Weights of a small GPT-style language model, trained from scratch on English Wikipedia: 10 layers.
Each number is 500 + 40 x the weight over its row's rms, rounded and kept within 0 to 999. Layers, rows and columns count from 0. Numbers have three digits each. The size before them is the row's rms in percent of the matrix's.

# layer 3 MLP up, 768x192, rms 0.117, rows 519-555, columns 0-191
123:488534509491473526517567489531519537443455490499474402553556495487398437457570563466525507541497498523516479483495502511494484491497545467478468428428513601454446478453490550545536513521463481567541473470461516582427536471500509592522508550459498512447491481545531467499441538504498460449501497455543445482445510467473573511530506555511546492446498561427551479521434467532537479510419489498592575485472539443438455529515539435535532474483518555435509470486449439506453515514525536500520510502481517447480512550429483529498527519520554520431471500460447483467536491413519471503
111:408601503505483443474555540524453465537485516467542482528514456450506557469573440448491452483474523504444465541527446493574461461527478522483492512486456486465553490494469494543516499490564508511465436513483432489533537445540482486490505447570516501435508497562466434540486537533528526503503502444501544567487474479440542515519509475570486506521544504480505450523491484561394492506453570523458437440489446544517509495524557539494498452413504551484516441497510517484530502462496498435568422494556466421481444539516510503560475438453503503485388449475471541583502561533492512449
105:507497450460515418466499494532566457459500569495478576507541572458463537503616531421470495522451488517467506553516517432490482528539551536494520464474530441485490453445562462559470472477511521527556498487412486582487489434524551501451554448500518523481527530446477486518527538506531568567482502544474477495510502476506507457501468425562490470496461454500455463500520500587450481477453494464450515474484428490483418519495519567571520464500479523505583605525534502511515399536507528538446480527475453480511522431511470481552567510574473539418510482478544500505512520503516488437
104:544510453445599572548476451440421487491500490502455555487529505515488481558532366485497496528499510511539466577543483542523492525505529555460519521473549542451524549487465440511451493529464531530595491527483529516561464490512523424473546532472516466536489464485500556499487409539449483473502505478439505567536535475497544558522523476418440465538528530503499417481511454491492544558510532458513449501516476425515478468488434518468529530495476538476389470553581517599505465440520411506524528499504489470456544518539460510523524531473540524495468505529468525531472480553441453470
103:500491490574487438530407513472541493498480528544493526498471453514440566501536475542505435537527507512396472474487481515520554534495575466477431482483494480510496542576545477437471548472468613517530488550456532555501458542485556542511456458397490412508577471439472462536440536521521463497453500503414538526486459434494457476477550525459507546466474456447451498490520495560519552534532491465583576507495516490503493470465520532473521487526496488524472525485523454511485506491613575484436539505503478564537524540517423528576490473516492507498524542491489513562527549513549560471
105:488516527494465517541421513533462445470513460533601488494486467485499452465574454510476489518475469519502510493577476478575495469499462488497427504470513542488446511537558500558536538550429491424471519507479522447477452538555495518531511546424435456451453521507541542505461432506518511505504526510487529506483450493535477497459492456462520428452570532490516501482511495471478634486523444468502529479452532528481527460483554536509508445599476586450457487577499469480475562505553520467535459507569478510451461511483427593436537479554466534568470485488485502549570491557562480440
096:578461471511503519520507555487498519518464496499552551427481493503565524494462434468480427483488545497480491519463442497507541411483501564544502513523533492559537485497487486516497497507429486464520499512521432507446534439502454502471492489539536537515450527471574483502548480559539440489499506499492513480519585389474417456517542443516544531477510472457524613510568422465515494614540509480540502524460492518524552518491569402477517510502504520438504463481520549553507533503510593549461444458469585517506517541555456582520547497461454472484535527503552509496517538571524436544
118:466458501475498461524517551600505569569503488516482497550548483497448460536515511434494447498485520478492483481532539514580539451415495506425500499465493503511510499517546460522498503492454604479447392526471528490571493499497544381456465566486514546472571510522561524512543429468490473524457508503529562480499495466553511439519421532528401594506446499537508506503502509504473501496518510493465497484516528563487601502472489480489467508547476475530496599459501463483466511509500558513521438492505519519444418505469472575531501520461428488491476551489542558460517442487416449477
106:532465536476540563522486456492491426512477586439524502495515495543450473516537500506519466551468476499524524507482464524465573525508509512523537580556469552521520513506504537539588563579435590522478482496470445469532511549503454572500464525496546391498440509466522515577479487464475459518472439478516506596535449518526462469510530538512487496540532495501466548511515494449493490495446459409485432483444480411452516507424467557595471502517523516502518435510557547498388590537525514512465541504526462521510434457497541511520523492442490464495511498400499523543496446490499491496
087:473426552500538489628533474431488549419507482511412504514483584513462538455496512488503500476456490505500554449513522449515584515559568580487446549452516531467496515577495484540456430544561565413489551577511527527537510510503555448489519458489519531525503448426440388516578486512550502518547480477477456509513471471527555506567419465500482547484519538530497471543505527513483469504486529503488523497457508512471427555465501455437512437512528409453550510502516506506526480513505539512508500521527524431539442489512468488454480549438520490499542547494478510433486489454472521465
089:496488452460548495462458551477488508547450496475528604522492612484513561527548560494467499508539485472420493490482522472520520502523510590535507523471572556505430561493544518542504512555452528485486508445573595529467452487528513550552480478441513468502514478487473517543524470521459432481425467524521389469502411502462527485508469501537514500405492518480545454476422507584479498530509532544524534514468583512457449519585549453459512469498470477445513512502529501537443455513574506546466480521467496465444487442494504472513519456506499498449507579431463471431529472483455537487
098:527542485498475520553496428457504570511477425529449553566488491557452549547473577558478497481444431498453519519484493500488438503511489443430501497500553500509458461546463491455446511534508559536585521597517547435524420522533503457443538514505493553483490494517497579469475592513541493463479479562484491488489467499484508576472447538525459502547602538488524424429563535504488550507530490497496456529519445529434419507514506558494536519498500498460499475485442472475509487445532483566474528537476510494523510555554422515415521482516512532467554571447452530484509543517435457472
109:489464523473573507494465522508537412521539492491492488517504480474503474504508574557634488491496500480473465536535507539543470460423527494562541469567451446512439421514524486517507479483553556481478486507424462495543428459464497420509478526485511569451459520515526460502439522564517499575399491484578488531493508528551461473563483537515478495472490495565486427504486572489460458562531476560534519436572484523560572514501422453504416500449500535518489556469519472480519516511504483515489505484522456476434526481446455550509496476515441558457447503442573463454456474541480467475
098:386490483486464451505449469490496485510572538473531452477540469496515496443535582577469559465467448508515459596476502502541464551473565530530483504471538511512503482506501538494507487515520558600557487523525571503533578507567494528456566479518518545467475543493524515488467492478499440461489421440487451479525365484499501432455476450545412482440456470539541539490495462549492493507515498510505506518492487474540525537479541545519504509514538534520507501523446506536507536464446433603453490549575438526565512480513473514493520537554496536444492486541507460521452482385542502458
103:499450515538513447511517491525527587568459393471560498476439487472430516528570478480444542559475462473497516493459474478562445530470504514433492481548554552484509498533438514513455528480404483478562494508514494537600521560553542505411548462520552438492468513498575484524487515495414501483560533581542447478371525477471487457461455525501486509473493464452484529493454472488461462525548525494506540488492465561487519464405462467529488471436447557538521420482567552546500497502508539531429535555522544492520517518514498480498440475549506490505499500466506521493518500451451453499
084:479446473541536445474460453559473443446505508499505464458483431505495521561404476560469550490505508550452453541448498485458532511457474517461499556493470545531551525482496517488440515536503545560458464543524492421468496449501510573487475506478455545523510506502477476510480501518480492509564507467468558481514525503509487557497507458550499469516458534510544547477538445467488535467524457474554504480463523570506526606576522551504466554475478516545487485485517468565449494480409511443473495481591518544568448472498551487509515490570487427595533465512564458492451545600556510626
109:536536451535490444546523459546502468522427498512482542478560488453455495470459521445596434542563456450480425524492487526575461419494456514458505520483495456476508528488453502490434544499476437487520449502525545488516421578491507475488460507575497531522570485497475528521491435561585451489518476511502614528462471496482533492506461550509598436483505523528489494456534481452537495472447513454444527500502482524513510478499562511497509476473403479532478502493467554534506575494513528581507488508605541478564511451503518445451514494466491516498504441465493460486533538570423436429
088:469461524475523462478459494430512490470460562501536437484444423487501426473589559544449441470509484573494527482532534461567423486424513521498469466436504473545441479520578463463466551540454541447545452496483529532529555468536517541476545471516417529525509484558506388484512446477512480507477554459551538523512438529514544506497478520464497527415435462518424562511522465511556517569537430529536489478534539494464510509529551549457524485506535519496501518478505567507475535537526415563555537495535516459558480507462566420484462499460515494510523533550423502525528525503516530513
101:533493494407494487478469492522537502528549448451520495484425430514555492493494499481503448508506490460434457518465545503550530434528509462447499457550493440502445520496500540524472489489438497480550535519437473458521507514504503477454500506436484509530558483460496529565452501474547456524434489455559524565472491452528540515418524583412498476481491457554450532515530574490591408424477488426523547453523502560532538504486514440510404456498455525467542425439539492459520496537480518526566539504543592493593455459515503492483443519489460491512497427506574547456518471515498518480
093:565483441422493520548493556562452481421496542519485489606464508484489477486506569522482531419474509540426487539537467476491539495460557506524519536550441517481546450446480541502539518467523476535488516498542535555483480486521495421537506584490492505476492442509496470441505512500415516451575484416512422510560436526469486510537573494503443523542510574476434517461453531410461417470459537466521503491472549560548526430482503553489480521475551505470526478494521526539444516518496508552527444544532499497533528481473542514534488471586422547496467455553482510453501490548586504534
108:547511492451492568538509507424489464485500524450548525528542465536477519528537461441550472547533501501509520533540527458604464510518485487503484510490540580525461456492517486432503473536449462482496548527547502612528533565524511498496534466437425469454534504518477506552505478572475507539538493529614501545475482489497519480475487522534484493551497504400569470425447495412417445537524495484530478461512455480410483434474574539444519495470455480473590519507479540530500530486566449509514493539573494507450490507578446505535512541525504562479484503414426529482506536447530523499
105:480588493470446506431534525487474504494542512475491456519506477534484509539499557494486508519520507546438466452471496581488507490499472445510547540463484489519490424514505530506532484523516503526537513473545504592495499486484549474490417448554479484527544487509529438522450437456458480556495446546510523531577472481465467472452564521531494470469500472503476458482406430449479514431491479515399410478465412571460550431570480495463469486463580618500462504471554520496514501493508492464538501502505540420513507566515444417475579481545606516511508497468496465509526485496427500458
119:428518488521513497487545459547571497494480485503457417492469538496531483527467468505447516449458563480469488515494519584405554542508516533497594478534470442494478542481524485480515450467597537512500465512477480471532506474456527425471496475478525525524566434542423507514558491493458491529530494447532534486584478477488440482577567437515546543521442460540558472469558516508516491492547482442448521546464523494455539572492430421480499500487464508539485516495465432473511512472485429516528477518460532534417490479501612499497542483411476514529504467544519493454425500595484527437
096:503515474497537450461461533604452534536496429495530423570582497462447432523569462526564464508444525491496535455444496539546522469573567462496476462486475444470461461524506453520476420507545469516421503588535559547473468527492462519526555477532551484500498547476575510504478470467524512490540526528445463503510502456501581467451499494532498522553503490549517542482503502529490481551586495520503550441431480529540476534509515544495496472511528458489459551505574511593495488482496484461395567483539537551508450435463513515489423486532527455575447471473460525498528499450508568511
104:483454495565582482524458529532425496527490459529483496485519474536481525535516544494563529487502504478466581539543522545437432531483542480493502511469441455475481546495492552469545455478477481458481463549527503518457614535460497467514529490534405530580476514542432520585538478531461512544549470480515549519468429444443496550472478487529467563507464528480546455478490522465441458563532482460515531473440484493473543543550510475530474551554447493573470513531565500544462509493464490457446525530531522456535463509541576465501368450487452554494475423511459478536558490479529567544
104:538423482534460529491526499530596453490500543458540458479480582540469545511529521563544518504490454510500469498509490496505551508487519457497434519483501520509556436487486477474538530557449433450517574540513454456497495499541449490567449546509459398473560469518590501494433496492503510539427454490486556554543540526436553516488575446490509579557502506502510504522466487542498519518509564516429475467520576508517495516506537422527515535599483465571484495485482415573470513478517488464409506523390481498513478457484506434464476465485461511454472468476468435443472471508461540534
073:507485516424499474520508485444478430497528484460509497558445542414480503480557481541488463426436421564510427480485512487499481474531538469465505479534539451478514458515526506570525471575539503516451501535434497477481558509494443406502539447535501440386511493414480524528425522528504480498507384494550510438512423538555447567516526531517513511434512462535465496524545535530485508513474589468540480459490472483441524495403455509462538446487511532462544475496509557459447527532473590543511537510491517510415513474437482480489470535518511461517489470446468535484560473490474514481
103:451574569471500474506550478540479520467539512394471475556545511522511443534511559536475517572465501517459492489504504440462508456451489540586459480483551436493514506464543493540566493534575505532503476510535495507526499518494506477432470385538482406494480534552494482483544447444443431481468484506463564534490459534511526478553445504504590451506532469522430500487489468530480556554499464452479495461525513537506558576521488526469516560451496552539426546436513442563505510517503403431436501584562460506509466505507489484464512528495544488527605500453510492496448526505528502499
102:485490530428450499410467472470515576391449488519403493546511463492540451491496505520519489560537493475489512557521436526495445581529535521527566448474502497482457504536571501572523494490595498501534480498482540527514455558483508514438536489502541489527584496490437462557459467533475503489587547566601499466525483520553482528528476476555515501465534496519499485481504520582582477453451471451442528466457445496480587448555521453483452573450447476455491541501496492506494508534558528499468583425520459467439562514492469516471494469467514460465487450532473519481510477526490540487
090:530490459459493416531480597465353457496530531470524453510498445447476516593500412509512472529477503456482516532450485480493480461517508470487537510528533522497455494560483602533506508586463531460496475577443452493499529473548511530509503484504498479449473552446522514518492449516461481523498541463488533506552478529498520507543612530417489474498520435482520450530476485488477499509543459440472479564497449500476535425560537510479469415493494488560471470515464509501513473544571557475443561491548473483527536611488561495521537521398478507553536508468511525536487525510527430476
113:452488527489470468434440561451480567553518452466532496494456478510567436483383447573476416518440466507451472486553491563502567503529441495450483465473546517532477435479519528481496537494500568505450494422541499580554467483519527473408490488513536480546513478481427481479524469517429507493486507518426475484448515492524529526510544518524518486523440456535550545517554535487581486534553449481493474531450462523500528537485597488535480521516478453526531505518548470425457512479504510468501459480476542423438505432584519416469525508466498468539526518535469449502534480456535586521
096:435540496498540525490442543459452552530553509532496580455448568467433501596484440490500610535483430366478551500537474472525509502504532528499522529456484512477468457489435502461475474490501530524533539512482568488513450545533502470480528500530513516492484527541471471502481544493564489535484481512461480569470462593474557447445504507488485488503503550526552508468484523475458513529549492426526475446500504502514469488600473493580464586462428496469490561457551473455456433492495471499530485531517528609390438462502556479537488506499439483507528440491501492512488455465547505521
114:479502532435535453517501514490477467416496614522570475517549504477459442513585526486509523560540505525526462511487523521515525433390538427497456488504470480556462501502502503509569564474467491506523496500481519551439410546460517542426473560513498424500463527523505449504487481464510481509472474514526478557390491545473467496552555510498518561504515498507460440497556532489459446539495482471481551544524503540577543473463423508509534464520439500523431525567497513514546471468436409402482494553466544505526520482518560438541516429502502469446517494536517444528471559500524448500
107:546432515427471504477498490519501497546472514500456513451543534499526461509504448521505499505459501563528471470518527506545518566465528537537514551460485522496525476534448500452504553426425502509569542501488437521502497454494553450516501508523462599437479499389486536481514491527461497531462450541503512506460566601438517560560522501446518552511446460449486432491475497483456515503495514511497483458508606550530437549414482450539505452460446500584474527553603481509534510474470485500471525556449512476419561403466490497501553500528486541470556529531538532576515514456514557497
108:486502510508484522653560512518411540537499444521497513485498508552392472512538459397481479532507495457481491415509467534482510481559490443461458493536559441523507513527522446504558490545435520494462505479472546552453581486427470477446482451518420553514493435548455476519483443609447458467503517507488461515522473533505548503489494545492526524544537521481480497478514491510521518474477491540470470524394513506519508455514493522461475564495505470472516531555564468475456578454518540550532480515549496464512433482526529480530465520523590522478476495502536452532588516546480408487
096:464506518482486504490399563538473475527483507529495477508569398476490545527498530501507483547519503485440550496477465515506492541520576440515414468563384499519538537509495544430472573468539527513510510498494490531536512437494462482471507471502547471510427476490443490540479463487528520570512506564532518492486468472496516469479508586514516470518485525482544534558515563443510495478448491456502529437395532581471542436528531538581405568457399481546511561540568487473485466503439493411541493480547496486496445493471530514518520487519574513523435486534433516494463560493509525465
099:502449516449480411454490473519545477490527466533466506477511508449520473527472445512573508558488613555466495582488495479497462471479533458510456556473523475496513483436538500532545445562516461557451478500589494488448493472458487463522480552504529485502453471546418547478532420441575555525585455500496594498498525460544533464498512502506477523533450501473528499501558457451539501452469560498443539388538493536477467492554502530545435437504432433473508574531484471489492545574489526496453439523450491464433467501535538452492500545463512531484502440534514499496562503564469538495
# layer 3 MLP down (transposed), 768x192, rms 0.0973, rows 519-554, columns 0-191
110:435460509524474553489534465491528457543463455543528452549473508569451471461464486604498543433442494456417578485489503420571437469504512439518489485465479546439567491509538543525503438531479602549525491439503531509457529442450528532489435465516527518471480423418474466562525474573466473485536471476475501503488466471528541447465505503566513437515516485540494519510508520476609461473569498456470541518429489453488486503444526503474482548501561479493506516448500514452485514566465555530514444490503563527512489468523447553516450506539591515520500533442488532486472437447513521512
109:510509493526473538532498455497587468557516593497520442569531545525515476483468418613497490465424469465481494562546434455521451527518487465496457506464537487484484552520465553577466524498539572511475476501501491478499521475481512597543536472492455496542431498480511493536490524426486459593491533473492601513436469526519494514533539466583418433531562537520543480525494490498477438491437540521420538466543469510504513514518517514536549437480509467486551527526525476484485478518568495477540466499508529477468490519517588441405554507573500501492504473445470520518505434567537526553
107:486518518487477474494488515615527494603412496512492487509543466478477452504468425514539575503526393604515530552461457571514445524482495492499533526519431470477482452569498527556535539516538526414528510491474517469425479487481457510495529502479457493502478528515473471522493516510580472496463513507520527465523506483528489556452442490468522474457509427536543463515516418503523478539497562485478501501508474551602517467455494466498515480500507526515486513472534412567541518525550528573533526536491534501501531532432445457418488463489612547483540437523530509499441392445489460493
100:477544505455508501484475591519509565510489453433500497473526488431538534508448486472461577502559514501428530565490525504500405514472509526497453491438476492478497546569455499480418495563468517507499470476557552492533559489451526474585510515465512514493591450507435482511538518490531527442562509491501486523523506519454510525517488519520486475564533495554499518543478498505428459493477475575464473542574419523573455464564470517549572504504461446507507495490505512446430443521501489451418501566482517477574455459581528451489482507407486586522507454501489409512526493437560499524
104:515443482488499508520529419417516484486513564531474479497461547501449512529498497503494499492481511480522468563498505504528507550486466629466612457551540534464498503547547506485396525510390487580531479503495541508443535500627485495448543489436542502466518605480508500481486505492509469535550481479503492537530504487468516501526441469438516493521526494530468510528504472507439364492533476527485507512476516520519482501492440483469484463502449463408507486433511514462461484524477477525461515570464543505529481554524517463421540563476556484530532516506471567405432479535516440546
097:478497513569370408518485429511546512538512559530591496504581540494500560486517472520471497523536422507513503526464527491534525497498546521514486482530469541519554554507582528542526493508498564423544501504513498514452474484497540528511509557492471529536495510522490538524495452476471450432474514522435530535502492559426515447514522446438458462494492521523472494447500515476532626449480457518428482492492536513506482485434574451553536506541502544505455519393538420510497487534481459482564494530507400418511530469513445555499512483522493506531502485503541454550465439502562437439
104:485463473534493513522443464441493474541523532549479542509505557496556490553548561453464542500524505464470508496522463498463560551535514413554435541533464458511460486493553460547467418428532439491506492560525409454478494536443474457449522477569465519484520517512534503480483394537524421454426512462425605409515461475460554467483464486511464507425527520449519524453498469480532496461472474575519545427550477528469508496520494468433477477523503426426442522528495500526535521449492485483561459496495422531478539477513514486485563547539528539484508439516488487466501512476435469452
114:555449537528508535540444502535448638509564509552498417590486504508474469517474496461523552480502508522527473465378528537495560496477524451497576481470487523434519494471519500510454458461485461579533411481526553466479502428478516511514503446489449487511446523532474530575466505546549496486505505522599493550449415502519529464530476571601520526471443516487495503447557470497495523480536448521479527492534447520474467518473434376481442531480578455447472543454534521552448489517493443512533509493455527506549474515521465489468458503531510466486475460455487472479496465511522513514
109:489546545469511514523492490446474481527468537524469504369490467486496487492444433485525534499502555496470479502475534537420514470566475564426448473552546475540487585528466579472519485458468439490497477425491555522568561489441508482489490456514558483526443447502425449515434516493542555493505540503438520490467468536466523497486521448525510467468404546483515512513482524460499514427461499477509554540460505504464429482448515568467505508521504542562486557440446483498542497484565514386532508538472502461542571422548436487507510538507526505530480530517486455523503562580541586499
093:483520450485550497423530545467557445532506482450516434503497517495458506506535487506477505561536516557550502497544488528517526488458555568514474547458478503513464479472522448538567421521484434500526471511486447481486423517538493438515493430508498490527518486481481515475475463568489434515512468511546589457519531530496444497453538487504487478494419488506467470491472444547422497553495504444595473405547490521492490537543447558491565535499546552480473544541470480423499496526458521538510437541387569514456530501508489383584544511486443575455430522488452488554485481544486459506
094:558567483519486558549493579521469370500452488462607488471538412512458406477525475515492550505513494510457578487509497518510490495432483398489482528571472521496534482490560444455488546447499471573485452504523495438533520565455505502444563558483448522410461417529549470512488556516517536495524535565507540508507505463537480461469508517525500484515500580481456489504564491408522505457491589514419520567479462511492443528534492550504557556483509421506522511506519483503496516491495472542486502461465539547481469553487459469514500483486537492488504428489571450542513524491550511501
100:531513501507501525465506590542495477520572521447428506387467512442555546418427491520461476501505582468514528483478465481488513413398489501535562480471497543502510440552486493481494466435493500551496501442544513502496490546520465480477485446450500475477423489579502520552454422481467476499515473534539531552461514464548499447448486482537545524496481454478548485480468488474428486527511545515557508539538485448511488555418545479483514508461529519560462568391485493468510496472470505424428466438517543435463529484501502470509551511554488463514543578477534538574538461487459465553
106:551572489544542512449546429495470525466491516562550483604515464575496474550509507520575428570462507432461538500509466478479522446488481478494530537474534472481491521472473499468543528466512484519433410571478542548479462516472503517472479410506434473467490445465487439586479440509478474488531504469485474517509473486544524439510492525514531503402466535454518563522436514436506555546552505505524526508524464521500486595495554633585460495454480484510465548515560484480446522456469527498520483524489565499456528581496523534476481477486515451429462512506502471534526578448508468508
110:489511414457467518498537489480434460515435515487595500419536516418496477570451466441555519484552507486539529485547475536533465480447508509516520486542524510533507592512500529458511483496478459453507560544475442496528559479436523513495572509480486567510533516537537487509477536476528454437442544459534442498539543471533538512504472468515520566484442495469470550438524492408521454510466491609553497479523489512507399492568476510535493559518545529492489517546477485556556490507589524494480470524510560566447465528475426444519479492470481542474559571567445474543473542490471533427
105:435467446528445508427559474386466497521490549468512480495478543462490519546407481438538509457542542460537432381469523498497426472465456553497498429488555479507469501570474521403444497530515552573569433543500508566594478509509529553480542542521518400524503447517530528470527522529481529579497499528487433435501544538552440499505515545438503495573529546511450501525482422539538523514528504488543497493483485527516523453469518532486469444442518496463497479443472565518495480457498511529546512492485481470482459517480516431462520489497480520437492499487459471477414502502537502487
093:563584514486468567514487511484524533538527560446544467548486496569472414535538506558429522568465406486492450516573523547481421528459500492519398530489495540517460527557486453491585449491469478503525479460567496506552394550569534451477442514499502486458554528495520497547513479517504543516551499503527501541452513450534509483492527567494505444491501529515525453474573555533495458496481528507452452553492474519527420483506498479503441528456545539442549507480552504478443441475543483570472424470496530495461494543444548543524543466486575505518510494482564530467522420470459544513
104:481426496501502455494559493531493559536530523489501514550529542492516537550467535415512513481491484504498493436518461594501504462494533515513479417515527526549562491551461587475422452480505512566496515459463491501548513412540526526475554460546572548532508460511544578496520522441515554421443527507544595554497457494499525493607459484527494511473574480480462497558500510449438465443461561515374457488508514523564439534484472475482504416455463448467430527534507498496458530479471473525469508525550500476516522479483550411467471479492494457481527524497530479526488452505524528578
091:489508555577471534607537503547475421501563477548468555524540475510479570421544477531399553511482508499464477525483479539474545476579466501490534516411449479465509517505486539531549497514556469544532540486483449448482507566504476476498421563416494416484473484501471622572482493504478534542480451463489428484496458494471479521514501548463508499527538581535521459562448515478535536474539470496496487472493545502516471496566464451577519568512526529492554567530409491520542532467509560511458526512501522514504488492541460522507454510480440502462474498458569426445450514489519479475
099:471507441477433567550485516490501555499372479487492490427413470521538450476494484511500584506442498538467411484485451496474476504475399536522488549505455515531531463450566531486445556480495477520541492534472516443487435447488503560504485468462574505513546543472543517529460530493462535476507473472496460500437456503458518509435491521446490456490505542498550483520483559551443516472459561516507519525497479536555491534483456401532506498477489535539514475520530445599505451495479386491433519492532531468510509516514487493485530506517453582511489467524541568520553524506571611566
100:510531476509508451483482510425471506569471502485546463497455490521550541449458479548465497451508570506470523519474488431552456436543549512483522540543533507503496511519545498439462529562462461507406499468542423523513468585454491474587538509439488561522509493493504490508478561577486510557488430524454450496464519475475541453457480502550540478483472475458492494477503492535580532465504484494442503439522498457561461512433432497537513602468420516526516505481515442505512545539555499449538501504581557454455431512540377514532524524533539484549488555500487538580511510505519585459
104:498506476520482480488494476442509530491506551429540544492478502507499432444488548543559502492526521569504508467498548435575549487538490485432487553467426570561516428454448523521488477531489470488467532465489550484464479388568477393418446454381463516470420463478479562554489516506536536511545479538455545459473503462492560499484530481488480437544495512427506520466536524515458422496502498507570484441539474497449515469455545484466455469513485495507553566541449481491477518465460453505533469456564447422504479444456563516528488521561500495488502468534509507478546575516475460535
104:438528543471488535460494438515465560508521568531523558433446505493541587538409542515452447558494498545445464507475476545484414411523401485535496488538457544479523541478512551520549559500489478485516506515545457493487459576476544497516414533517503469524509481503481498465500483560545479499419509489493493486517481467637472480494478457494454565403489552544519476482530539447464516478524455494537493488498435534394491511434512464519527508421510573530481524485489519517547488538518512451538516495499520491506493512521525447442562597528523483445545491490433485471473496564514454519
104:483502522445476563437531502526493504523477513567481504484490472457477494478440558496485520533553433507544512477521473557543494466465531556530511559456544546505523454542514530510470470553539501443503464502480470528453502497517508547510538616508477514483473514454573491498498479485512362427520561529496531509554528557544476448514541508517517474532499580497497575555580482554534469485552458517455519444497471490593585461575485494495443418539598562541517500479488500488428459548519471457458461495448488534505518485484493581547482540519454514435487436519563451499553487530502519559
098:503550487457487479451497473525597449506494481506445502462517431432525518460501518509483544456514442485512477464443503544534568474532504469469500466563505559482535515508495532490526521475461545530498485563440532560484481488495461436414522576575484482477530486460535530486513554445454477452511524512486491448469553557425498518487512547497430543566467469535491511429561448530466438507544488526529507529493529469457444378469518450504504476489483494569453424503544500472495484515433509492585581482508524461542500509500578503501544503454465551504512374523481496445419545579496510531
100:512524479499459557440564518438502495424444503487455434429496490457504509508484483529495568495482454512550482523471473442553578471420400496460540484508484559438464584466513489509519510470547493528475531455596489565576442452476497515480522546553460482504484479547586485533477500508479513529508543533600489482495511526480503479460538506497489470509477500531455533481527489582462488499460470587452478526562472470497519543556513508450513467596548457464523425532576484480497442502590518544541465479502541435465553529533527554526574503499498453541477511527461547478421538529521499504
103:489536440542438404556486514543490445521535508504479463495456488540482506472476532463476473465488459469508565520480476552547477465525467425521487550512490496531436455473521497513468420510543563487449461430525564521449494470499507546496535504528465511460538515507448505547489492469494524460549471461486493469491519454477488534535482550523492452487501520553452580583564515431518477557503539505544523493529482540509507500576556527511440496370534527464542444540519521467507489426416549422523510513600551529509503485462510482507487502511533414574524452501440572524492466538553434398
091:457464614598562562467523498568498483583542548494479459486458490507526495503537493543498531527486518483516545452449439531525491517490524511531544568527460528540474494434469548428444476552423497517489490533484556468578477415533494519560488474453485542430505527509493532529512467592509428499533475507515542549515495483459479490527533539509614521418470491496510518468445482412550434483545488487495486589496518477541534510504502504506529520548523506424439425456472497500574495513558521486433431516480490553520455506484525489473457467524492511529537466470511401535474510496459533456
107:441540544484490493494548533482643479501538529526527470575511528444499441518519554562469486569538470522521441477501475504428527518447466512572523515485479474510537557497539499504482506505526474523531516508476489499538510530495499462483476477520488462432497496562534470510461506427504450477491510499496488572475504553495469493480404503557519535550501484550482463458565495559457511491602465489509552434485589503544511570544478509479524394443466564511527555450536503577498386491447429474488519491543477500581596481526548535523455498503488560484561477493465568499501453532522519521
098:510570518521456466499461486533506476457539562545445529529449504513466494523530500459466491545527455459566500546441495520487579487490497507595443450460448476469486529482499506471536557478591504485487503482507519542406520529484504505528501440504580492524491526588490469482499501502469577496536465579524508546554489527468482532429516448479558609431504523563516473511444472501491530517521486549499461491519503530464490466572502464508519462530516443447503488542521399453453566468389523467500559419500476542488518574509561469548477536484528403472533475424516468485528495435533489523
100:529512479546549468531465506556453474503478436456536523529538541477482524483523521481524562502534505467493455507468527578542492573563536518436440525477518505554421463511503516553445422471461460505472542522475587481453475525408509515474445550436518499480463490403504495480561442500515480540573551551441564541539427502485599460478484502540403472543488548472513497478462526532504518470559511582533465536489450519536499542475504468481470475486511536475472563450527527478553476498468514494466480512484527460430435505439508546511468542430416405551528510517501491551483504492511564523
107:547441457475528493481520504473513522568545497450493514554470448550474465503437543503504530488433574591463541442466511457482428462501520540463516486431475552515545488527489520525457429510500459543447525538483462423477426480444518496550509397500514498448528530463568487518462430509510500517523470555521536536491492444444476498560473502444519494523425502466461476487499491520506569559505544518480505558529534545517432460460475464503545574546525556564548535538555471510534473519444489511427516468524432477584569561466470446479484435495535457519515479413552479498441494490479443472
096:535599523489441492499502370524523486514561463487499501481590477429509585490552535463503538515465507508551504482533532492471553516516476383484556527554441516450449466487487519487581550488539553542570503467461440575537514453462447533537536502525509495511501468493472483514482513559497485522481481497525456462485489436495508576561512493492505440465500528549486493571557556461605484478477450557462521480484486510457516454554590509437538435545461445518538438476513475506513512505533491464516528491527487484524587484544525502511500425466470548442497478524447513509572463480475519434
103:545546493576491510484530530478481538465448433500535549507518459505538547462484470528472476462549494520455550559516548523489519519461504487523499523515470474538493483511541464552465526458510455456472504517480479570571457573494570502424526477452508409500524515478511464457591505486467530543486497535477488552552435521414488516416460555495431488507484499516514495507465531513512494506508506486562502489554594521458557557527464513366531550470534528489464587542511533453571462448479494495538426558450455445547507447435476542536499426532575458459490500490464537501517480488468501403
101:480509512456418477494490533526523522528537474536543542496525443504484471547442540592521603447493504530529510544523458464540575450476511426501485482476451486455489620466494505502404543486506514473449496571462462538496564520547520545536501471460531479570478485536535448521525517516482497450451494481534504450542489477517487501478505480520529471416470531455431428492568476540509496522495523472465486451504491474502530469466480552462481564568476522512496454459458533476544429522429544464591556476558468509545527454471537491491507534446465558498537438506506466443470432619466557501
105:566520459543478486466507510545483505496442525548478528473511483471491545495474460536537459520491562465548499541446503489509481455449517453529436531499463503453476452510558514474405581512488488529500433481585480490531547467534530535496440471482458523419451482493505570493457498494426527464505510414473414563498564484532402479540485545481501535489495466521536474524529488519535490553521506494483457538507539466626482466465487562472536494451486537493473488504465465445561585508540524413559495504468435510471524494546481504490482614474471585485528510467454545587527512534453494577
096:459439491518503491467429523461442504507546507500476463507519539424526529522475537529581489484475461477490540591547381516475506530471517514459444523597501536559544477487529560429476527514483465507461510475499486517630475453474423494485580409522505514517461484410534516548449489563435539471451505564511511485528517482487512481498508443416445530456497482591481557510480490484530532465517485520534485447471492544527477551515428541500487497500499425487528482527529453503510458467436443453473475537526508503468426522445505520532511576512502487491424482489491571435498580495515508498